config.yaml
n_layer: 19
norm: "rmsnorm"
norm_place: "pre"
norm_eps: 1e-06
parallel_block: false
init: "orth"
doc_mask: true
train_tokens: 137300000
Each number is 128 + 24 x the weight over its row's rms, rounded and kept within 0 to 255. Layers, rows and columns count from 0. Numbers have three digits each. The size before them is the row's rms in percent of the matrix's.

# up: layer 10 MLP up, 320x128, rms 0.0629, rows 40-56, columns 0-127
# down: layer 10 MLP down (transposed), 320x128, rms 0.0627, rows 40-55, columns 0-127
# gate: layer 10 MLP gate, 320x128, rms 0.0625, rows 41-56, columns 0-127
up40 082:101099107118128194135119142140106116078116118119103101124102085138089126086118128143112130139133110091153087146140100103111113143170099140190138092133142132141155134123123148151100116166107125134154170124133138118099137164130079132172142151141120159108128126130112169139129095089121146096163120127091089129166115091121118108099135093156150110135139133143166136126102154140133138090170
down40 091:173088117131135140099110152167149151106111127125105103113139147157135110141067127088114128129156129080096126111104140143155132145105146173143121131099166167121121155115092114119127110166166124125125090124114114160130104106177111117089127135114073113127154117086160174135134120143131089143099099140122099096137163154140139144128110127061117124172115143107100113150139128114121143150156
gate41 100:125163122180152141095171103112143122109185149145100127149099126145138092128107138125130098136109072141091133145139166117158161138149115098168129108149115136132126128120138148141109122105100092122107095079131135101141136118092143120129112135101121141163131139194141118154136125121094131130107126102115099081140118127097177150101094141163142115124074140082115117152153135141181148129142
up41 108:142134144131108122114137168092155117143134101114134154138110160157061122114109136094124129148167128106161151184110093155139137134132180137114148158140127110127135124153114136161047159111111091137120155171113153122169102124113096169119127131111129129100104100088170140150123153130136132153110085141145130130117160155118161117134130128107071136125164100122112156133123106141098116117103
down41 099:136123108169142130151159077142105138099114127124114129118160126116183124134157136152137108096111089116091122105170156170147144110076064120116156123136106097130127145097107127143155152119145098125123087072126111104091161142114163110147122107162110170109130109151157131140132107117130134119170129116089137120148092101116114189133092127128142127118076162132118118155140120140137115146140
gate42 107:179121096095104139111155112128161153123132097122136112183130107144123126153114123112138151106109135116153122141137096117178137103097130095082169138117086142172118160110139150101063126158115134098144129136178123104146167073122102104119151108134113140112101137159122142145103137108126128153116084103141175114135131149090103137120131109137171160149080137115149097150131127128114132108159
up42 110:167111150137068123147117091122119108099130153114120107140153132130129134152124104142144129167140178114114131134133134143145075125129120098131145175151125119105198136107098170095132131111148096140152160122153156122092134117101104071129101143126168173115105149141112088145120151092103109135152142147163118144124098109131148158098140096146191113124109147077134155116149108136133125118140
down42 104:115156117078125123141141102115107126139149113117110106092105140102134136121110115119148162092080128184147128090136109106100178147164122142111150161091093138128145131173134116099099094166134142117123132071156125126154115135114113122096135131139098121109106134116133164134155117118153149096141123119111122165117113124118103125128118124104081143097134063125129091128121112047128181123135
gate43 096:152115134136101140142118116171091182148132136137127125126078101157094105129133146135123119132107144087103146134117159157120136092102150128124102183134150110170135125198090119092129133162122140084095139128119124119126121119140094138072169154091132128157119128165113121126145098121169139138118156143122157159145127136100119090123104132079166132161177151122117137129141120128087169115134
up43 099:092084119134122164162095128140151133073174121151145147129156116152126121161155138113111136106160113141139138113154169162169137125137147113162108130128084120109126121121139056113175135130116087142135125111112117140121085142144168168154129087129164161138131151145079099118161127146120133122149156138125082111127104142146155097137151139113086105128100102153151154180104125122117118130129
down43 106:099113127111098125101110088134133122100148157141132137128110125090124127123139101159124116111168098136117129099119191113164145133123144129136166031153117077127153143138095121108170134148126136137140143132184109136137124134120133154162127107145136119078121104140105112148099127162170136119150122128132092114120156113133164131129178137089097106162147140144132106123116116093129098161079
gate44 095:137124080115093129144116137116118136143140128116149106169157088090141127161165097098110150100145125130117118166141132106140142169115125100121113119162159162115125126145140103073128103101131131088117152146125120113125092129149166130183121155133160121072134109123135135112156134136106186122155162159177107062161081145153112145153141137125151143136140123156132124085124152113114106126152
up44 092:131126117143106139112107119141127164078107117125127148167142160156123096103165144105137136118138146175133120119124098142118106108132132163136105098118161123095117131155099123092114146116175108147127145127126160133109125134107116110120144111110187097125069149151141177055114103140123156163125159129135089128096159106130141168130129162117145149148176139111162163137137155144105087100159
down44 097:139110124070089100101093093113143115091127143176126143128123132155172138106088114157097191103150127128142144101136168131101154120127129150066105136118134158164140153129125135147094142164130122106110150111139133098166114134124162131128108094140142155123118100093141132135178160140149179136123120140153122109151122179110068125130134092128134141109139144116124096114130120113090119158117
gate45 096:120112123128143118112123132136109074177089113132113173145102106121107120147054111116147120106145096090059167128134131116120152135126104102130125107162141105156160138129158145156107138123091158142154144133134099127117097140074139119097107149144155127145095105107163150126114092136085133143106156149107119118145113092145130149142150140144093154118123158081070136137141129139162136132154
up45 102:149138142148147100122148145074094132148147105101124099124130137134157154105104104126115101153125115159122145049116166142124123181126142136160134091105142132110077115113134101137151106117108148129125143093136146130116162112202120107130123155128136129102131161143107109092127123126162129075106097147154106107110132157084123114145111141157142154138146158181140118163136135086092117130103
down45 103:170127100148117134126150082133117195106167155108089115156143115138132118112144121103097101120110119118080116154141101176118128108156145136163162105103135136167105152146114079120131128164157124096097156125123192148155124165090109136100133119118130139144105125106106112137099101133119141107124107101168117128116133110135140106101121076101098133132151161109115144123155108151139144139067
gate46 108:174133142141107101106136098110108102143146150131116190144113126124114080105128124115105164122179141099109144139139143117132160180089109105174142116107101160081124130134102085137152124129082125135121150158132135105107121103170113130108131093094094123162120154139121163144134147180128184117157109139119142136186141132142124117125086101133127158115142104088108138106119122139141143158112
up46 102:130128147148151129174125129126160089099149116122147086120066145133141112139103103116121098128144147109123087171117135104132131113137163119124123129178109142154147134139125097137119137120118161180104158155110122155125166153162171078133170152133175122077168156142111113105117124125128108089170154179137130155135123145138104092113143129141094133156100130118113100158147133151088136149115
down46 101:112146119124115157121150156128139138120160135099075129074167134123158150084125146165126109145137109153124117148105122146135109131122147079135154123114127134156112130144162167113109110151102084113157135107104120158123158104097146165112100112114128088129140180142161152153090141145152161119173153115140167153135096165124114110118089091144096101129126106150135150100127174077122093135108
gate47 102:138173141150109103130151106112110138127133127124099114189148126103093091159110114091139113165152135136111090118167126139142174165160128117141102115150124114158137123097137132137139121142148086067125146132176143109098072115132102145107105104149091124148124133148137139156106094112136116144105116052123089158128155139155159124131140142107148123111130180118117121122149099133108153098094
up47 101:153150120154135118138129146111104172119119109078136109167129149156137111114157135145123174146174171188133073169104127095122163139130118124102131163118114128144139161093117122144153130143138112115126090106150181126106131134132064127135122144114094149171103167123144103142131123139125123126166139112125132131108124149178145140117107133103151079128125163130106121139111119098117165078088
down47 100:129139130112111126130122125126123109156106137086127154139110131150156133073142172117143159131137108108139136147153145114128070170144142172104137137138100169101134138139120097113071167131177155118152123152152124098125087113132101132115105151125104165122116080157099148118110107128095182132127130149161121068139129116100136158089151121145122127122090120124127120097070120093132128097164
gate48 085:143119148160106150142114109142102161129171170150105109106137102136133127172150098139172105115192110139130090167150092140108112089152108118150146170124147132121159158170116136098110145112136142109122122160136121122143175119119136113148149115096105076105144122147110152125126175148119089147071145139089152153130139108130082119174151139116140152098139157118149086109105137130130120126137
up48 089:135120122095155134113143098102122109083136108167113138170115149135137168114115136135136141100105093168114120127161147122147117163077148139082143113169162132162127155112120141118130144119101092133168160096137147119108112143125088130162116169141092102138131150107132138166102097122155131153151075152161116158128080097101123152089092092098170122145136128107144152110120152147128154112150
down48 092:122151143125138166123135148084135103125145104085139134118137121155120134106138181146149110172083113163123103137115101136086109157095155150122204120114094129164093149113108147115149122163135103107126160145133163095097077140113132129069126139110125111138115110167151123165154120131132125146110135138125159148147112120106158139094125107076158144153155108118098171149092133118109116132131
gate49 098:157123106125176109108151145138109131111125130118098092176146152147108118124114124104089123137149132169121127155133123114112091109137115177137137142092115141112170130112152153123097076121098100150108088092102123144106163157112145120164116167141105154127148102114152136131131093116125142102138121119140128193061153110130128103189115114147105129172162091122113115098152133097132151138116
up49 101:113114115126135110107101125122145123156176153126110117122120127138153075151110146126147126114102159147115125143122116127127121158117176122103096142140121093131121138147083096128146167173117135057132145108157118123130190085130178140102147134129191109157114164150113144127170135117101107129177095120135128138140159118143108153114163135094144127085161148112149141146175128153114159123107
down49 103:160123177106172120150096140090102141176158134127119142154119119170138091153114119109128104131133132156087145143102136106125120139132134147125095146142148117140146130101124139092137135125106122089172139089165114147133141120136126117092109118128186150120132126167177146111160109118128126192155113187101118118123140134136085148160117098099134098160127162113171127166106123141108172142139
gate50 103:129167159147149105110167163109145074121126123082113117140141112161152137110130137120120134172117148143151128141130113172119093148109147113135107086138162140168117154117174102121122149130140169135163142127148110088132128115131094127117152112144173112152130117129102118137117130083127094132119136094118126116114097151149143139093106108152103153127136143131123124148187183099155071186095
up50 108:131108110185093118127137061129119141144087117105119154108085142120140123138095105130077142113112144144122091146120137163099127153154105119108148133129118125106169109125139147089133105141131082117115176130091122117129104131157130113113133148148168114103100189108137085115157144098160152122143142140120084132130174134122097109120135113141092137135096075116155136131145140152105181141103
down50 101:153109175086143088132136188122132105144118111113111136134142058130128118113101152109109139150112138172097113108136163112144066147106133108140143137185129106124106122143115110123086164141105148126121102113111134075110149130129109101171122121117149138117125106096147123073125114125144125150121144139137125123155150143103165120133172156140140125119141169150138151167105146083078155142106
gate51 102:095150098103105114130119147111142104083142113144135088105154139136141120121118110109142100133089115105156101142130136166133128132098149096095110133111099130078149105123097107087125135127104131091130123154120124060119135106126134156131123140115124114146104160067103098131138139073144171085128114126085156104127124122139118132152133166156115116163174144132166117116099150117147154056137
up51 105:113122158116146142207128144176172176134131111160151057155088095151117125153125153144134094126133098131099111101119164123095161092105110094122176139160100145110126144112146154121093143151115133131152141121129141157107107144113171116148145116106121098127107161159110134081133129111102126123118113147109119138127159146133143173164106133130118137137116121135101099151077126114127141111100
down51 095:164154144133142129129160111093102100105086137134109155172155138129141128119170125145098127116106128135098147147117106112141098104181152129151120101073122113125149109158112128145117114142157109091085117110111119166177133153103115158122068130162165123139155124107150163110152128176146144149138158176157164118146108106108104100175152128094099133121106136109121121130096157108119124130153
gate52 113:191145117112154149125132098102128121171088110150127149153149124100082096118141088095145116150155139134142121124138148123113152082115148106114154116125096099193154130138124099112068114120143123108127132093088115110137158141128134135157105118090125078140108118124142127096106096140107134129143155122108148108103109122107141130125113112147184104129205157136102092118137142122124161121103
up52 113:115111119114124069127140171153139157149134152126093176148142178153089139172179108146142138140112057100150108111173112127117121167112098138160156138154153126124083142124145136072145098104151122100097131150132135132121127146124091161107130138120130159104147132127131161106142122113087133133132115137119119125125123097131153115090138102085144122177123119106111124084111136146102146114092
down52 106:167148127133167112131091118126123108161118105154132150169150120141112117132118150123155160120125111138131093110166107096114127102183138130105161138107129097182089095164119118163112169123120152159115107121158161152148106134120134200144120144096139098134113094127165147130123154123108137093125147097124062120123125134129120116173119110108178143101134108102141112145112110118135109086091
gate53 099:127116133164140134139120165121131145113156104109140173128091149130081138114153140124090114143118130100149125098134145134123104091088099116142143159126179132148100101122148090102173157117123136099082122098149189151102130100129148121146114091099140119161144137137123148138124102106133183119112158108098097117107120117112114115195120166116102200132113148145126130134170143109118132113110
up53 096:111103123133117127114141170163155076127129083109170148116141110120122174134097165144161132145139088098140156103101173169107129134135131151168089136084144112116100132088133127136129171134117127141097114093124173151134112165175141090123161090112130127164096120152109145148127115113135108119115173178128155145123097136145095155110142149155137125132121141124120119090150092141110163115140
down53 095:113140147133129121136185121116151094081118162118125128103105146138110167098119149126113170101118152124125148190085132114164140152146142170165128116136125121136103116099125173127131159119139085128146109149128105134146141135152120093151124098144133151142125064126092113097101112120101131103099093188131150125106124164132105149070092110109116126122150130117097136093099072131137131131134
gate54 092:123124141088112131133109125092155164135154132082140081081160131098111105132109120126185100170156124136167138141138111165156131108123151127102160132164161129142154150141141128139118123100167158133107144145139139094125117105131142156145127135131123122102127145159162135115147147114167136134113148124158164167134190122119114145189138081161086131151127153146126128152180169119147116134160
up54 098:137149112122134135124133126175113114114123139168102126161120131138119098143115168158094143083126119151113131087155113107108129107085111128160089145128143142154101195077135125125189134145153107083163089127125126124134127118103135121130122133111172112155106136139142178133143122124109132155169121138136104126137090130114132126166124108100143194106116083129111118122083146096104135099081
down54 100:124152101110128124163115092137094106135152155127174112174113140129112065170144158143112114198097135139118163146124114120094123088110168108142138116171135129145148164161120133128172108099139153119101123137164173103149115100098139134138107090116195114133116110125134171132142156134128121128102113150157148146138120105116163110164125100150138146135101101132111129134098162114095126121140
gate55 108:085158142134117136119157100138103129165126090092113124144134097140099162145155120111107120142138122105082080142149124131161100153085140093125178122097194103122110151084121083080114122169112094101110141157124146131139116136125117127150152131118133121138131130111127133125107172134072122125147120109132111118122123109127135136078120143082148131176133125111098168105124129152123173127080
up55 102:081182117142151116123161127125163130085109106148144130129143137125173131096114121073145110122110146149113152091137109141087103102157121103123162154104121152108097113125134144142115140132157090108157121136103092178091149133133153147127129162133144159137145160125114174104082135142151149128129126125126129177130137147108133084163119125175133122081089148145131093167115165148138097158137
down55 104:135128135115100145181116153062140119116119112195144131119089084124120110100093145145140100132120172084149139115136168120101120124139125129156153111148131126142132127109133109149113085140157101092160105142118108152174119104142164119131135118155133132094129127136135125147113099097103130135103111114093138119109110115126158138143086083149158067127146159118134053147110121129117109148091
gate56 100:111132123088096120115131098112111144101108142144092135120142105148124113136123144141106143155132129118133099093089136115121118140115175099146126176145146124177070099140136180119150098158149101091126138119123119137156063178126119112112127119147106143111118150071129096149108131142125146130138139100124117142143150099126181156158134118104133113123080130101133153068149094115072111136122
up56 093:145136128108133108151157081073131127102112114135182151181123168123108154100150132128069166106085165078127138129115099146132082104072135087106086128150103116165065108143127158158128140121131126085138119145118103134114103143145111097109129123153126131126150105151115120109143118130165144115123161144157136124113137133124129120123129122122142142124136070122125152145176152150117159121139